config = dict(
    vocab_size=21233,
    activation='gelu',
    norm_place='pre',
    qk_norm=False,
    init='trunc',
    init_std_qkv=0.0227,
    init_std_o=0.00508,
    init_std_down=0.00254,
    lr_mult_up=0.898,
    lr_head=0.00559,
    schedule='wsd',
    decay_fraction=0.62,
    final_lr_fraction=0.0,
    z_loss=1e-05,
    train_tokens=923000000,
)
Each number is 128 + 32 x the weight over its row's rms, rounded and kept within 0 to 255. Layers, rows and columns count from 0. Numbers have three digits each. The size before them is the row's rms in percent of the matrix's.

# v: layer 3 attention value, 896x896, rms 0.0252, rows 373-421, columns 112-167
# o: layer 3 attention output (transposed), 896x896, rms 0.0992, rows 373-420, columns 112-167
# q: layer 3 attention query, 896x896, rms 0.0319, rows 384-447, columns 112-167
# k: layer 3 attention key, 896x896, rms 0.0313, rows 384-447, columns 112-167
v373 100:117159149126167100139122086113073083147112136128126173157113208096102159124125088090140085103089161081163126062146134126139100112068176123124097136121177124151142134128
o373 093:110135111117137156059191131114189149167118168173138112116125090138110129077153148181119185124179097129132116144133167085155130093154085144110113158162126155131160172135
v374 099:154108086170080108148115132077161166101129104084117126128150078132052195178122110141166134143124151161101090109105179143095068103111101127137062086121082102106111064142
o374 091:114124190108169142147146147109124125085089165150107121099081154095198105098159105114102203132106131137197143130103124076120189156124121086141123097116119156120140174091
v375 099:047172123148074119080123154107085105096134127133128191191147105114072136108147187146090143163157131094116104089113133110190123112179083094118092108158140065109110100144
o375 096:135146159164140180177141073113170192142106115126089114070132109124167138132124123139092171172150133074170147118133133095140099099120164142197124145106150144089098127155
v376 094:158113149139174116156136111132126181138135120095213096143072157086172124133162147088120165133132086184089123113091144082109076123083073124166164099112166132123128043114
o376 084:139158170110164162145091147131148126107110103168124101151143165120200141138105158115074108135142173072118145097178096143145194133156124099152100132115121104111100120156
v377 097:154150093139094193111141112207093123172118103088124174103115183103123115147139114191154137092143119100160168146158169093138156126147125223118082091182211166106153151144
o377 089:117118104132137120109180131139143093102091161176116157081134146174111112183154162057130102152127103111128134132071104188140116111134112093086128160065095063134140147199
v378 099:130106174172172120150063063164094176103117089110094086127186079112198138164098094125173059100188136112149134065044162153106153135117147100125126163078166088137109117075
o378 095:216158127097110106090142116096073136144124184168097156111116122122113156111135199121070106128148144127092121135220034176162105104075120185124105085130097095068172137151
v379 099:112180118121088114111135074143125097155159126160110141102157115117160158099100143075113133089148096164152097047119092091142123072138061156106141167132133147145188153186
o379 092:164158137089151127104143121155159168166118137089120108171169113149126069146154073126153136112125132092116095169136192123150137141122092105148089137117161162135087115125
v380 098:124066096155109177138088086089133045112107180140153144164128134129114130198151176128111128178098084128119152144128131080159143094109083108167114139140093110210118139100
o380 093:063130085187189084188151094135119165140146093120055119142164099153095097140087117097162121056205111101106124125082146170158058154154176119066192105130113066090167116160
v381 099:138145126075153072165143134134117058067104147161167135184130148076184127064131077117110098180092092135092174169137107094172136141100192121165150094140070073176169107135
o381 087:081130083129138172126135119146159132192131142125104129120179059109102162142095152151165121136102159137161099127052164147110143149112078173060110136111129126136049160102
v382 100:081136124106096130117125152143053164106078095157073168100127138148146142132158182128122162123118022166124142159088132094111067142106092141076116124199126158130148080169
o382 095:103139114137152146101115113131201120234074127085114107173133120113115149147136115137207089141112148101099147146186168165163144058119126104098135145127102077135134144129
v383 097:176177123089077117132093174138100134105128195133159130098154124093113177097144212093101087132061069106161122078106165067110122099123152141169111198151125138150123098150
o383 093:158104113126104151127129097130160065080113095084131089156172182162148097081111096102102099152126201117109116173137077127110160163106072131095178078117132145105108133128
q384 109:083092144129136125090053184113114158114111125121060105134130152144134132127047135149102165161120125169093113102132149088178133175134089175114142142192098105154179087181
k384 107:136078149138120131150073120107158136185116157165079177118088116130174103138088188104070109209151134116156208097166147134148123166153178064071100146145154158164131135122
q385 107:129166152127133083159113164139189113121160161136125128151145127139181144145100157111089122200130111181170181120181125117142080081141162055109142094106131140137131131131
k385 105:119118115083152160124124146114103143203126148145088146111111163114139150136128132076148125126127133126090141158147102125146103084138159142138104107136229143106122165150
q386 113:102206146119155117140100044118118098087111142115131100162148097183149101190135129122159134116153138143115093148129135135078149138154150176111169111075121123120134139059
k386 103:129083152116149152177148142156084125145129144166069168127111130067142103146162086103202165146098153110128104103088099142144088134159080089198083157151096161129162074146
q387 108:153085151070090117111085162051136085104157097178108094140208170113156148138137175130088116105087148068126101082106155133164108131153143103116117105136183106155137110102
k387 108:124134177190093216173148096190133138139111132076120134122089148194103146101168148105135117082159109153152148179102100128164143087109145144121166171102143100142092123143
q388 104:153186159131107155151160201123096118159086144106134155103119103176166095118138132154160115174099098115190210135159138142092079066123099067080160081206140068121056157206
k388 103:144129105155096153132138186132168121108112110102144052132125114114147086137212115122128181085166161093146167137128150128142112086097148163125162141150060123145110116072
q389 110:139164131084097140196121128059170122096177132106138120121095124117146145115132109144183179170097174098139145103080121140188097152119199141119184088082101101128180134149
k389 113:140126098119148187172149146150137119123165140119173073129156084101093075102163096131121106099148112149109119080078146086101107112113176112120097185134158060149124106161
q390 105:113145122185091133087128079136137106099092110155063171113135095180152109201106136177130119108149129119131129127151116159150101163098140184156110127108138125186168102176
k390 105:131119128087134121095088165020187191090082144086162158147115117114145110087117133190109130158138150154127088149130163132122120085184116150111133110144118097125160113156
q391 114:137180140091067141129166079145223181108114150133124137108101135131106191128166255199132144077082078119134155160195107137164157138131090158140128091130171134134132113095
k391 107:118106160145078089091107091145118133130107143147102176141090114125116112121174152105171166118174156136177112135123118132164121123166108047139117086101113216147144176149
q392 110:116090096118129094128134132155170132066079098157096144116189106162181181121166144097088127144098132112125105131110158164087167092164151083134174143127140125088087134170
k392 105:090091129154122133094122119125119155138075142129167125163150138105156120150117133102148161108122161080159145088131141074149165196125117144117168191181126098126119131145
q393 113:123097059133181124137162146091042053164138110162135093118077078135103123118105170103159130165147126146110130105129030116089117127142103135140112132068109156122121148059
k393 110:124127091133205127148155153105142108165136075154099173147075141071111110132122100163116096103137109137109144152156113178081069147132062113098142182082194078103145128122
q394 103:180140145092088169141121106114158080114130148126068104143067147168132127166114114168123117099107073177113153181126144121083097120077140119115181109177113142085162117116
k394 100:116113118178120120144159127125109066098104162058132110144088124109180120138118202182091148161159110130126180124143171114102157114106108127112150113085097057159125156089
q395 097:110114140093082143141108184151150180105167119087123125225137103141149158115094110141081122116118167092126154116093106153118084120108104085138134142113144148099128115170
k395 103:081068110140149153121103122135135167127075139097121159196116158092152128111154139124099112127112199128106164159117134114137184174135118089113156161119089114095134164085
q396 113:164107115124117097144107144122118140162093073152143158098112155115084093147147137110171118118174135109117169146137111135094128134160189179129112146112114184166130136076
k396 118:088046174080137116115133160114086089127159098129148087134197056153088137134164159131129124121142139171107097113163112142098161141115090137117148173136131144070135134124
q397 117:128156165145118154173092178138123102124094143225100139139103184148093160175127137171126127076122158146119113074133072148137130176081093148086097132163113166125126117127
k397 111:078159118180139120101108100132107153215148112138129120137126118127120179118091159122127129199132132162087143159096087108117164100143130134080167128109104095115149126130
q398 110:120117145115141201068075117079160176157139089191150170136109132151154053159125161108083129125095129143121175140192127186135080165080085133102097086099140154110143122025
k398 112:162149204134145143117086170117152144198122137134059167104096114131156111142073111134138176097085159138181149155079161151134197138144156091139103115156072084162169112124
q399 105:137091133076140091122162129153094152164127132161154174178147118092090110113062088181131134136155163124154174093143143156120094118153150134156144114107091104200131105119
k399 101:124095140118196131107106137114082097121134139078114096137122062175142152112133167089142063102153068125110068193092093135127095109165117147133102126180158168165174127143
q400 113:171137125109090177201101134147146142141108168125145142073077143093164133150153157196100131108099082165117110078124150151105140162171198160098158114062120150140109098091
k400 106:112154117125099228140125118111129180076103144111118153122142152184086106061130146150149179206185171143144152142121094120102120180148119154164180180155166109162130144120
q401 104:093155128139110113131129112164142146118126141203101168147122142135125108098147165147135136098115069125120103117155143144099176166106164113112126131143113168117129138112
k401 107:189145163103180141140116140065127145090131111119146144122075170132132118129081147102131144068098137144120116106078192105133081118092150148129173118156066145146170102154
q402 112:131106115097097118103136075155165123099126100177169133141147122154079138133110150065114152110166159099068124156130100084098138122154134102085094162142154072117156127146
k402 107:103179149133157064071145165173078166131129094111084116122125112123103145066128083069125052120126097168196141121151114148118117091138149137068101161176079154164097142100
q403 104:158098139105111123078178073114157132130151136131114149112099185158087181144091112119153121146119108152149165125100093091170124124127115102134135138113182162187087109132
k403 105:207110103092149039124157114157134115147140148121135166126108086121130080094113169166141112105127147182088110102154128078134130134132081154138100117152145159102127189130
q404 111:109179203129156085152126101161171065106123142149177094146123100144103203108121166154117084167102084079119111109142137144118107146086113123112138106197138138108166065103
k404 106:131152066104126148096166189077156076159145107171182136057142132086146143167157145130081084102107118155098132138111028078187162195144109136123092127148103096074132090122
q405 103:159136160090166158124140136162166107194149123080132114100106127093172101148143109184093168194128149120123125161090127111139156103093143109085149166104123077090076151135
k405 104:088158195102115177161099146117167175133127165065153134187105141168137176062147146112133139120087170125116146077184128111117142162106103164142102078154133139111057186066
q406 100:119110092151138101083098097124161115138125140159132115105129133160166103085128151135091125133121043088135093112116078163125120133163136151120167141117128150132064125131
k406 100:147140157118099102074151146127141147125119150130109128063145125017145162141087133155102067167134148114149093126160106135124120098145142152131141144121123152094159083094
q407 105:109163111123073138113157130140076130106104144201095186195177172126114089146129190123169172140198123093137141163151174140110148120091123144179135133145124121149118131144
k407 105:093114153120197096126097035099116083127130152149075127159152128155081157081132141172173102139135109170216058144117182213117182134124131159153142141115133178133139159133
q408 106:095084105153120162088149063080106182125149125124133126123131102131140124154129106132140139140078115072158144149119125199136099078114141113037131095164149096109160121182
k408 107:127182111134097096136160059139138163122109120125188160126146136074125114124100120151126074148123145132203102169183163110125129114154175072181130141135153095165144120176
q409 107:146149140105126097161071180081160144134100149141125123065138155192209092106129129141161110120136104114116129042100140127086066098143124125159138138168095085117099154091
k409 104:086131177164066114111183079153237095129090151166123153080086146140169129115144153170155124102149116119105169104156203153226095130135149098100184073188149129114132131152
q410 104:084115156138141207127143205110131118147119163106150106164068113097150159091162114105129108167134129124119162093160120072151056117138173125110116179113129059183144141139
k410 099:151140133105150122187171103098122093118144101111131101180131122110113157116095141082050103104070128124049165166142082156124160134159114118132124139155102107117094170076
q411 111:140131136097168106153155074170115112134158094200124127179153086180155116109178070123125089135085152150109106124082121151119106148114053170107090106139134128126156214107
k411 110:142117132136170145094142117115131164157115143109109159147101205127104180156120121117177128189143136126136107121147177116101094129060185104109134154130122134138069138120
q412 106:127131093107088105145133153155146150149185133114125107179131145143165141118145155086110088129125115108201121159116120132101170114127096123139129150152147148161083080077
k412 101:214100092139094087112225157122091146129123124184105168111157128165109141152118127179160106144126123127120112156180082105115114074069070106081167038150117209116109112131
q413 112:155129164135147052152122116080130119073117115104150144171135119103095131089125156202132111155143123151131084091117076146130118109080124170073148136123139159149119102093
k413 112:151105203105181157116152112115141108165104155094137108127070142120155101172142155126130137097100095111099080123171134063128082088131128107148142070109117139170118127125
q414 105:089175134167162138098092172138085131088148133110161112148165065092123137165113155116149160115106136117117134144143143146206162168120157140109102109116108102102145071133
k414 099:116122159081103127107078133138189104101101177169064137109132083155077119108051157134081111118119142182106133156103118102171152137143210153182149163144091149121156128162
q415 114:141150110149098125158161135088158110071118169209137146126152103067150116138115095155172192111158146165128090130059094108118043165134143174160136172129098163127202118151
k415 110:112092080131086119114128100125118109046111079187127120104183062156106105109164089171184137146164116135161127106067158119132094127099071150107109138120081105136145103166
q416 112:119110111110148088098139091108118107138154201158061205106133113099114167103074189133060128109117157154098105126185131142121149133116091171165161120140159131128111162078
k416 111:145099154136099155120153151088160125201121167205186071145091129159142155110144150158096053138063116101136203102196120108099137144151119119101119146156114105090081122097
q417 111:124161119121140104152167132157085130098128115142161154166145098151111089143107075135168150120166071144141093142152152163043156146126115145140100121168111140160084132106
k417 105:127187106101150150113135086131114150097119149133136097118149141062071127127179080173204120125167129136142183075126176092067121145170117164112111123130157210156128131096
q418 105:130088152118150132146050079128135078133114127142129168151111134134182069183128157121113120119087115072146204119136153116118116146158165154173133074157148167171118184138
k418 106:106087149148143181119138147138142131074112159177166124116088138180100130130122122153111136054142081165146139145147149119118110092120140108146156132168153136102134095114
q419 103:181141113108173135126184103175117132080143138168145165147128178133125144185157087095146089114176136192129101136085136095148100196118094070153165142088138118153144162104
k419 103:169118065080136106135116151173093134146153127138153177102166118155103103102159178120188061156126079124154138128120135169093120143118122150184123136146115153129155082069
q420 110:173107152090153071049162115147080116066134078090091154151171153145138077122126136156187118070167116176133081151070172089099129152135116071116136169171057183171132159142
k420 111:089067171112108073129176131166119119099143126127184132142076129089064060103171137143089136125082125128121124136171153096183156063123176115097095162132124153190136135121
q421 102:161106113075120203143119119153143131035143102127120132103136151131196103157177131165098136114114091179110110119095126154088099172126143066095100149143139136083115088196
k421 102:117070164103165156113090167110148117112132072121123077124140208108110110061128117117079149159148082170113114085102091092152120153143081147146108173107105089146132147148
q422 104:131099101140096110147105133164130090096066150161148141120128195093085162132122072126165093175105109160139111066151132150141108130095160148159098121140141111167146129165
k422 108:119189175160151130128203079112111102089101166157184183127107145098147154163140117141155058140141094104145080163147154158079131103178137160118165119122114159176150132082
q423 112:135200087113128178131137088080138151019187131108133126126150129172150178125168125132143150158135157106143177089125085092107079158136144188136168138088151099109124104126
k423 111:171069128113120164095149116103126146132151141114053082128106139090190158106105114107138106154099168176118086099124143088134098131141146110147155120136083103086124094110
q424 107:163135124155127166155101160050110117201126102090123129102117143077075118144162146170202175123162176100130104146083110102117091110149168102163126180150127113143127082101
k424 101:177137101145130080091102150164122180151101079122167155118174118145117134119212149129152122121130233090154125151151164122082096105150098099109110112130122163171116147054
q425 110:145167130182149131160131133121109116119163138114154116068143093121103110102146107140190153177145119131131089144158128165131098079101131116085166113094159141119101060160
k425 107:160057138144197108150156129100137112141122080174169143136127076169130155192156103142070091144198084121149136103134166131084064148151156167141201147121148123151166101130
q426 105:149120193152126087139188188118106158155098152144146108133129146144144075160120097113132135178100110103156103103172144092140146104148145128148104076168127164142107105115
k426 102:111112109098184116210127054088177122163161115137135148141132062110113078157127124096135093103157136134123136125141059091132139115105110182087145162137105157154122145109
q427 108:170095162141106113155189090181096110086155139166131106123149103110133166114115081111141177123137116142164131087132120145102109201090175130115205140151065101234153115114
k427 109:154059112145153141145148131138161144086134122118141113106117091109151072146125158077131158185126060136130145093084120159152139151159132204120152163115087122132122095126
q428 110:158160155112073140087126086187174134086118191089145109101128172121155150214136132103084131081107055109137138092163083126087130174135149066148148121133153153158165117135
k428 111:117110113215100151141130094143160173047105108060132088131162093162075153100084140131113146070132072085129135113142136156136100137147178107119149131128125094127122113128
q429 105:098159090138124113107129107078141125134142128116079156132129172157140136128153123137117178093077133168149133162123088122118131192166150108076089123108116149105126135104
k429 104:097085091147137117127113149145139135156131149147161102126134126129140158141114133107162088089129145183145144204130121085183111136173093124177131144122117122075198101139
q430 105:082143127105126096123158160138141149180106089117166119092137137109111150121117162165114097166168102123158084136160089161139092108116118118195177161140183129161166109110
k430 106:142148134067108135081112166142110128079107111164063142130116169095122080084117133076153125106146090106142131164163161129153081081101118118121100065150189097176150099157
q431 113:165103135086128172132132172210137111162107142150136126132124091126120148170150087106116091140159138142056017146137126083154112187121107134148048147120103104131161153147
k431 112:146069129120166086102074140134122107128143129126167088157092106139050097112144095103167098124117119197083111073141103177096166095156117079155164110161044101143171144122
q432 104:163131098152167165105112161153159180162136129124137118131077131085184099123145093106121157108164157135145107155130161120147083147195176156119171182159122138168131147128
k432 108:110137179177081135127129135058165092112134139130107047069175156174088116148140113111114156147121134101162116109163122085162136101044125136164153105113095118115162039172
q433 102:139152109156084155151152144136124112116172090069162106099162120106150050101208168152133109139112142098149161129047148150140105158093161201152130145120148106150199153087
k433 099:150118094160090124122118144141125082112115139174138148176102125109112156050123183116086118130129130153068122134125126126171103115130116113102112123127094101168170141154
q434 105:182159190128099191167122135073112119178040163156147183177138148109134059169151145166126146075144139080079158134163143125135194130186086178129125155116133168148124125127
k434 100:126106082157097154145141147129153067080192128092114130152106108082111122093129145155087153084113126136116135194070092090142080161102115134174150183165140138105087110174
q435 113:184126091136132112134158146151112106091086113136116094115112118131091089092150168106141121140130080086133110144174106137172148106128069174167114114148090099154154166091
k435 113:143180127051135075153176076192111119044167139126175107090175149173148138124114125074157134115126139170114072151130194153151127147124123124162128154155098111155097201129
q436 105:115081157118138097135120125054080131150162113135115096137133121139085047103128085205165130105110171071179098169120105087120075084125098137103176142135199147124121122156
k436 106:105128099084073153067099077152069115120123107077102125115181130113120115086160087153106165157153154083146145166085125146099081119139062135092156094159108137100141121127
q437 111:136161125115130158171154167152099132079101119161146141128147137103128129188130066166127129091088155125112210123138115119126169163083113168118115160146148112113135106171
k437 102:100116070134117110176145178130135088090138098131130098167190095130111083106084132033105109108118128160133079158077153123157087095104144135179116206119068058140125097076
q438 110:065182084136123138158121179163079156146155106117094107132083097115143179149165121158137153099118109127117121128074110090213119108121111138126095164167123099141161128140
k438 106:115094128153095073175138100111144051068068139121150128128163177128087074152183164122121130094138123158177090139124153130156172100118133071136146057113128155125136104133
q439 114:145129131179141075071151143132078123111127160153135113158140100156127096121141091133109159160150178166199110196138104160127156190143179109143090135149112046127165102114
k439 111:190153137140093161113061113111172119094117165142106172152141140149135100139125104133119090089124104153126124109157170163102094146177164119151122125067143089110142128101
q440 103:195122131161113171095171146102125113153104169174081129152124194167138097146106110137141057093101176129113094160102169172141135112114189116150154128117024127189140154112
k440 100:146163169148100085159122112098122107121175104056192159126062122056100131086116079090182117127143075118133125105117095152064169108172192195153178162123163144165158179111
q441 106:124115087064088086147131137130122061169117071099149165156071086147077164125126105178106155131108144130098112161102120156160203196124089107189152146097164125140129123113
k441 106:135074164071136141105081149135104177035119108103117097130100163097130139125120122136125139098164194114106114113183166118188153159129136162157135155090194141134184125152
q442 108:127185129140059130106087147128119130096112114124135121163103164135150129141156102129090057079091114158153072184159196137136175090122162155163149115098081095124128050089
k442 104:183140097118148153122070104107184205142110133171107171188081170138116150144122150151115110150148169104110116133091200094115091080141127140148122198112057142145151124128
q443 101:111115118089123144158125155126163125194093115135152079178154172085130158141184157110103141123111135157135171103172125125087175159158140084201122129156098122093072150121
k443 097:148152104138133133129108139146120146120155152085127151107095104160159115165168169121096150128148095079113118148164106187125109191114153132174089138158089138136119147074
q444 111:147097115096141135116162102118109108110145151139107148156170052131136154114082126133120077173080142215135133176116131114139136177165085171144133109103079182136158172134
k444 106:087117146105118115084127150134106189098131169122186189160148159112193069100094149151156116125129108125168073039200101060093160117143156086170122124154113187139154111103
q445 105:129137106089138140153211161128124194168079069138105147065106112132140116112153131141205146145124080125140176175107097136126140144110160126139102098120090102145140128123
k445 107:140131075113142122110132131095129142087096095146143146124151163177193117105128155126138094118119146072133102126137224106060145049145135112128141082081131160158140155126
q446 106:110132094162153159124179159132138150153101102129113177122048132128124137206095165141145166193094181096107153150140107107131163134119164128099133104161148132063099119081
k446 105:129117156143142106125139151087117130178142182179091116126188139156078141108161131064077154117106122222084187090159086143163187102084105175115107169076138140168160096123
q447 107:158095141076155123172143172133138080179157086093122106147106148132117133178127180168104134122083103081159157106158092152124145143160109134129109085116113114119071014075
k447 102:143180127146089127124100118148167150145134078160124193178126116135157150187144177115183143138162104187110129044163089194119055132146071124137185158113066129060167178117
v384 094:151111116101167106121140108101164130074106115135133101160131121142149162143084163081149130149143111123196149102069146111069180113139109122121183129110099089186159161064
o384 102:121154175144137169100171132099177118111153140108157122129082151138074148149175148148117156134110149046090105091172105140130115124113186152156131168171135132139147077162
v385 093:111091179150102138071135150103098091151081079118120152144138139146138159108114109155149122134129169122094169106122182088145091133117126073121140082143097108080096068085
o385 096:109122146140169093139093122176127163167174151097125125107140131185125121169100108081105077142152103116172075149209142198173140152197160126154092080142155169192131166174
v386 094:140074158108102123202140159143227148145117092096109138076126108147160121063131128157165110194105117102109087125128171135097152104107170139118122133084104129174080139149
o386 104:122129123116120161143107138108074158086135135124196106158137138097120124089100070099156186155143141117111160116146111113132079145154103127111100144120168087149145108176
v387 099:121168109168116185119203131143128113105133127160113127187092120101146109127127164136107141082114127171184153129157129189112146165132112079093138150157128140109160128155
o387 105:140125083090121111103114170080164180169096095087142127123159157101111124162138087159122074135110134091077143187128153115139175121117151130096153114144097164125089122126
v388 093:115084122140154081162140150089121165126081092150104145138067072126113099187140117131157160119122153086134163181134127175106088129087128146097132095189115122119151170144
o388 097:130167123202135151116140108120091161131156067144119145121173114096153131096140111042098116126136099101111088133168099096101166131128120144132149151169120130171125116140
v389 094:148127099150114099091157095181137069097171068103143161143130106110084100125116118125111132154082168177202121120060101110133164207148123143084111128053162126116126119075
o389 095:179108151123129115179145126092168148145129158150091134124163099106192164131127146112139127134123109084167159126140148066153127128126158114072167146163089171139103159070
v390 094:089112184144166182090088117080116146093059087126199123110133140110165126148115142127145143178151190118152156132173163109067139111163181153129090174057141155141136114117
o390 100:176157073166065120113133117126101151168130094127086202081142144209117099098090137138088136102147131117139139120147159132192138159088080131133119105147115112148090088135
v391 095:089168111151130133155113084108098149102092094142123190122084113124155069140143130094067127138122157111139106068101177109194152134087075128101110096132076147111131129100
o391 100:131150140168138133127139190175157109166121103155125112145153078151083125150142155162185096147147204148162175222100137136137101104201131057077126120135122147164143142106
v392 094:158110123066112131119159136153109107143086159148179108102154123163154098078182106108122083167123138123126063122169123137102127132133114202111112081129147150140122145119
o392 102:113121128158112138132102121135131146154146082103141122113080100155202140151137129124118145080163141134149131147089142127105158116132195062192145150099150193184130126137
v393 095:040099090161099147113118071081089192143197146132147120160116148123127106083141102144147148123170123152084164122145191146161158119157196064101167096117155133130093089110
o393 100:111149162108121134138171141141131105183113120124181188177121132109065167134139132098148079126132087145099112165118058120075117139088146121143111180147083109100075191169
v394 095:115128159149107113107157110139154105152124090083129102139150155151065076127185108151125157097177115170171106060135078157204152078166077106125111167092136130107167052165
o394 102:207175163105129135102130160141142146151131120139126123166101104095121153123081161090097116143096146107094172125108111167089179142165086117127168121132125119161169110106
v395 093:103035125134105070189175080149109108163143144136092123171116185126086144083070109191087134091187136175173161126158110161086126130109143091166166147065171155194133124076
o395 098:099079113195133179148115192130145139127147108174110125075169138126184161116167125124122125155102113077129130096127068071136130124143113131104098106167081098091127121174
v396 093:094110117152087164151185180124173128102121151133159173149063147162105086147088195142077118137093114112123116209160152093128129129098146190097177126148174124127083186101
o396 102:161143049165143130087084122147082152123148113176056136104161109104116154124129100091182145161180094165145132085154038113184111144133102127153138146125116134100181033125
v397 096:178155100168108108123123126106088165141158043146057170116140121103184099178111113049132091102145124105113091113129104101135084115095108140146127104084178119148123129158
o397 104:132077116168139122060063081215162083118045153139142141136117174146115118115170093176054151084126108173179068128135167201122179188166168098141168117128119134159106147121
v398 095:075134116134120138107129176126119137144155083126096071099160128117125160179128126096094145095180070148129157131159129146169147123087081137159137097187145149126089143119
o398 101:097089108183135181180104134109093129128107151111128197164075192081102032100167162149194093088126122193147121076076155110113117135124170130142061108174123090079127117151
v399 095:166115105141157120101094138158132123104181129117149134161128078195138162131083118159089186150158087183151153150114066123127100173133173138101166153165072141118132179095
o399 099:140182220133110188177114091150158097115101123169138102162148165034168173120134097119142157120133154133131094122118153141121161162140141119143140157126116050163080080115
v400 094:175122120096116145112135136060124091153092121145179150099113105120153105152093104138114147119136144146144146144105095086131122092113088194129145111117163091089107136091
o400 098:116155117145164138092146111110128210137120142141081064083135142138129134109097094111158122116077096117108152144126150109111145141107184108173093120144110105112144155154
v401 097:192095108157159106181138113138127111133115117082110128092147102169056142169142174148128158154133147170100106101148119134123137121167142086138130098158189158163117103204
o401 103:137154169196128181083106152156130128155110133136111164171124113101151160147131102100071110126093068143112146133095125125109150124085108147150130122121093115110139110103
v402 095:119139092155129139137132092183081083141162172095147159165104110148113129140120159123094132124134113156091130111142182090181170133160122155108036133092135150134126211112
o402 097:101128166095125121104148119156131139158143087160067109089121126122111123127174096086159161104109089124111148091130148077112135163159059140117173108125114131184190107093
v403 097:107134147108150156164104120160138157069167165188150117134100099132089160106167137130189113121126159113166093094069094115180105106121141113156131101124154168107130100086
o403 105:108077167196070155145103144088111091180148121141122139052081098107110121174169145067161110087145155129171095141183155199133108145131140120112114169111143125074083191161
v404 095:171117164141109138143091083091161167157171174113185102046081130168125147151137175123177169172159113126123094095145124050207127131164131105138114104092106138156167114130
o404 096:151106123110153140152145143049144123118080121148063162126143123140066096112114072115126132097153139203116098176106071161100178154121121168111066159111044064131149114135
v405 098:168104157104124151118111128148102089180074114112168167134091116126125107139107211115158141198092083157148073073146109108135127060148139143061122100136095124190063209142
o405 101:142079126156144142100134161126159114179065089103096085197105108121144144138160124104167153100131224186189155127133145088114199137138153077112107142156104113113186125156
v406 095:052165111149124138078173101104122136117090130105143121137176114137090081108177158143119083107166139146125143164090131138107127125133159114086135104133116154119150176110
o406 099:109194110019122136181073179185082117118166123091180136161076149101118135128136157150108143133101168123159142113176092102107109098160062077165164102144126101177134130162
v407 100:140180142148113153113190135072132090100108177151178181058101152086131095136098142094131173202090146128088105135146133076136052150105103059110142130184109128158085218101
o407 104:168098188135135129133099149142181139141163156184067120144160135150080189092117114098093066099186159108140196150136126178149193166094118119137125146097145141097152065132
v408 095:183155154161128120079128125142160142092188104118085197101127174146091137107118097132212113114106108133178093104101159105121086121111191092117130117144149135131119203120
o408 101:106146064170166161207146141130041097157103101130151112152128135156115144092099092112110139119155170114112185166172197084157130107112062080127178166181137127142106109089
v409 099:140166101096079143086064163147151064079141085085144142084096093197163189107128105167100197108143192084116154077134141117142143129114106127181120097085122135111092115100
o409 108:137117144091153124086146131168133100171187150161116050138180151114106146126072131125096097137165050159142106093157121137080104123083093142101114153168074048113103072100
v410 095:131129103116174169127142135171167157107156149107150114146135088071124084155106178187092119137171129134113170175124115140185121109138155145092117183166079138151125136169
o410 103:120143124146108064117159158145190111151130105144135110176116155155123095103144119154117173137128183136127116129142146108085138151094136135091192070101161147108157173040
v411 099:126040117164182127093093130110186182137123121172113136054075145136143077179106110142173131208114082103125168140175111140186134089167127036130182114169131113114089145213
o411 103:093175087123127120177157135148038136116168150188119098161128127080073164140094094111087118116146150168091131119101126147118108148057125189151091141171109185140130089160
v412 095:161112119093099099093145144106158093174133185156161108129112121114112165157099117145092162157144106035165107126167141083111114180122132109062095136170150136180139117193
o412 099:113145100158104175088118149190120162141156066111107099092129128177195105135171177178161178184128132140141143091082184143093149084091106139126183151116164090084089138085
v413 093:145139120135113190152125138158123097099119095147100130151130117109113178131157108186142106156201162132099085137077106159121186155095171114145120156112134114146087099138
o413 098:086134140061175124104144128103114112146122132070129162106167117127119109155147167101130120141102083186135125183146115076135081122136139103112091103116144164130151145151
v414 095:161126102169139143094164126189110076145114142130149116057094107088109100092159121162181133153162107225193140136175167122115153109154140178089106173168105167164067114150
o414 102:169108150133050138120088156131108132089067152084114160159140156146128152083118039093107127127130152113110114132148182046075156179112034121093181120116154114141201162166
v415 092:191105069175114099150137116138116142102054163106141048117135189160142107133143111138124156061147146083144161065202121140101158089158109062152149117166134126195127114183
o415 098:111132135118115136104117145143179157148146125153170143181195139108136135149107162085108100133112164180092108196155207183178119174143150107151115118122146131142160159141
v416 093:114156158195131151173150133162155147147064126186167114164109163138166136080142150175199150094141182132075093159149129179158152118120105111145134208112117104074081089138
o416 099:154080139165180126086115062130107132164108153153137130129182104138162208116124105092114079077147115196105124175120101091093135177084158078121129119183127101128118135135
v417 097:134201153111075121133125181149167118106110125138077113054109156141120106128064136074134107158112125146129154169117115127133098086146143151105107119096090119124143161190
o417 102:137064153185142162151178081115075116163122129146145060154118138111164142114126137180179087126143177082139107068087135174165107110074126138163134181082129173136139152137
v418 093:137138159157119111110141137166111032149154076091152061153208182147107153149102076142128106124078143115134091094135179116143097129180106116141187145102092136170144119127
o418 098:128158161150153174145094098104134170121085080091121183097106103149165145112153185147107131106137168071106154135094119125153138138070130180122075120169153127129102139107
v419 097:111142124116099161097143102179117197096089119164139064110118138139212096130121107070129115149177110106132119086097154195136176172141169130147173085141107120127107094117
o419 102:121130118175136121175100221132149159129132153090104114127130131086123108118101139167200139148099093123173099115088126107078108158158158124194123172120114145137174093145
v420 098:097163078119093156102141145129070135155172113074109158125112138114168110096120122087087148143175119123150117166105159108116119072145133186088138096130126075101125111098
o420 102:114117141133148094122058121138141111131138168167125147134112124150103202176106177161165111159160062137088108109144063112116127144084157192110130129133117187112157117097
v421 094:104153126112140093109133110096135170163116090118155197132140181130165096166096100126102146141130119114101210156162048140143118141179110105094095124171109142118112057108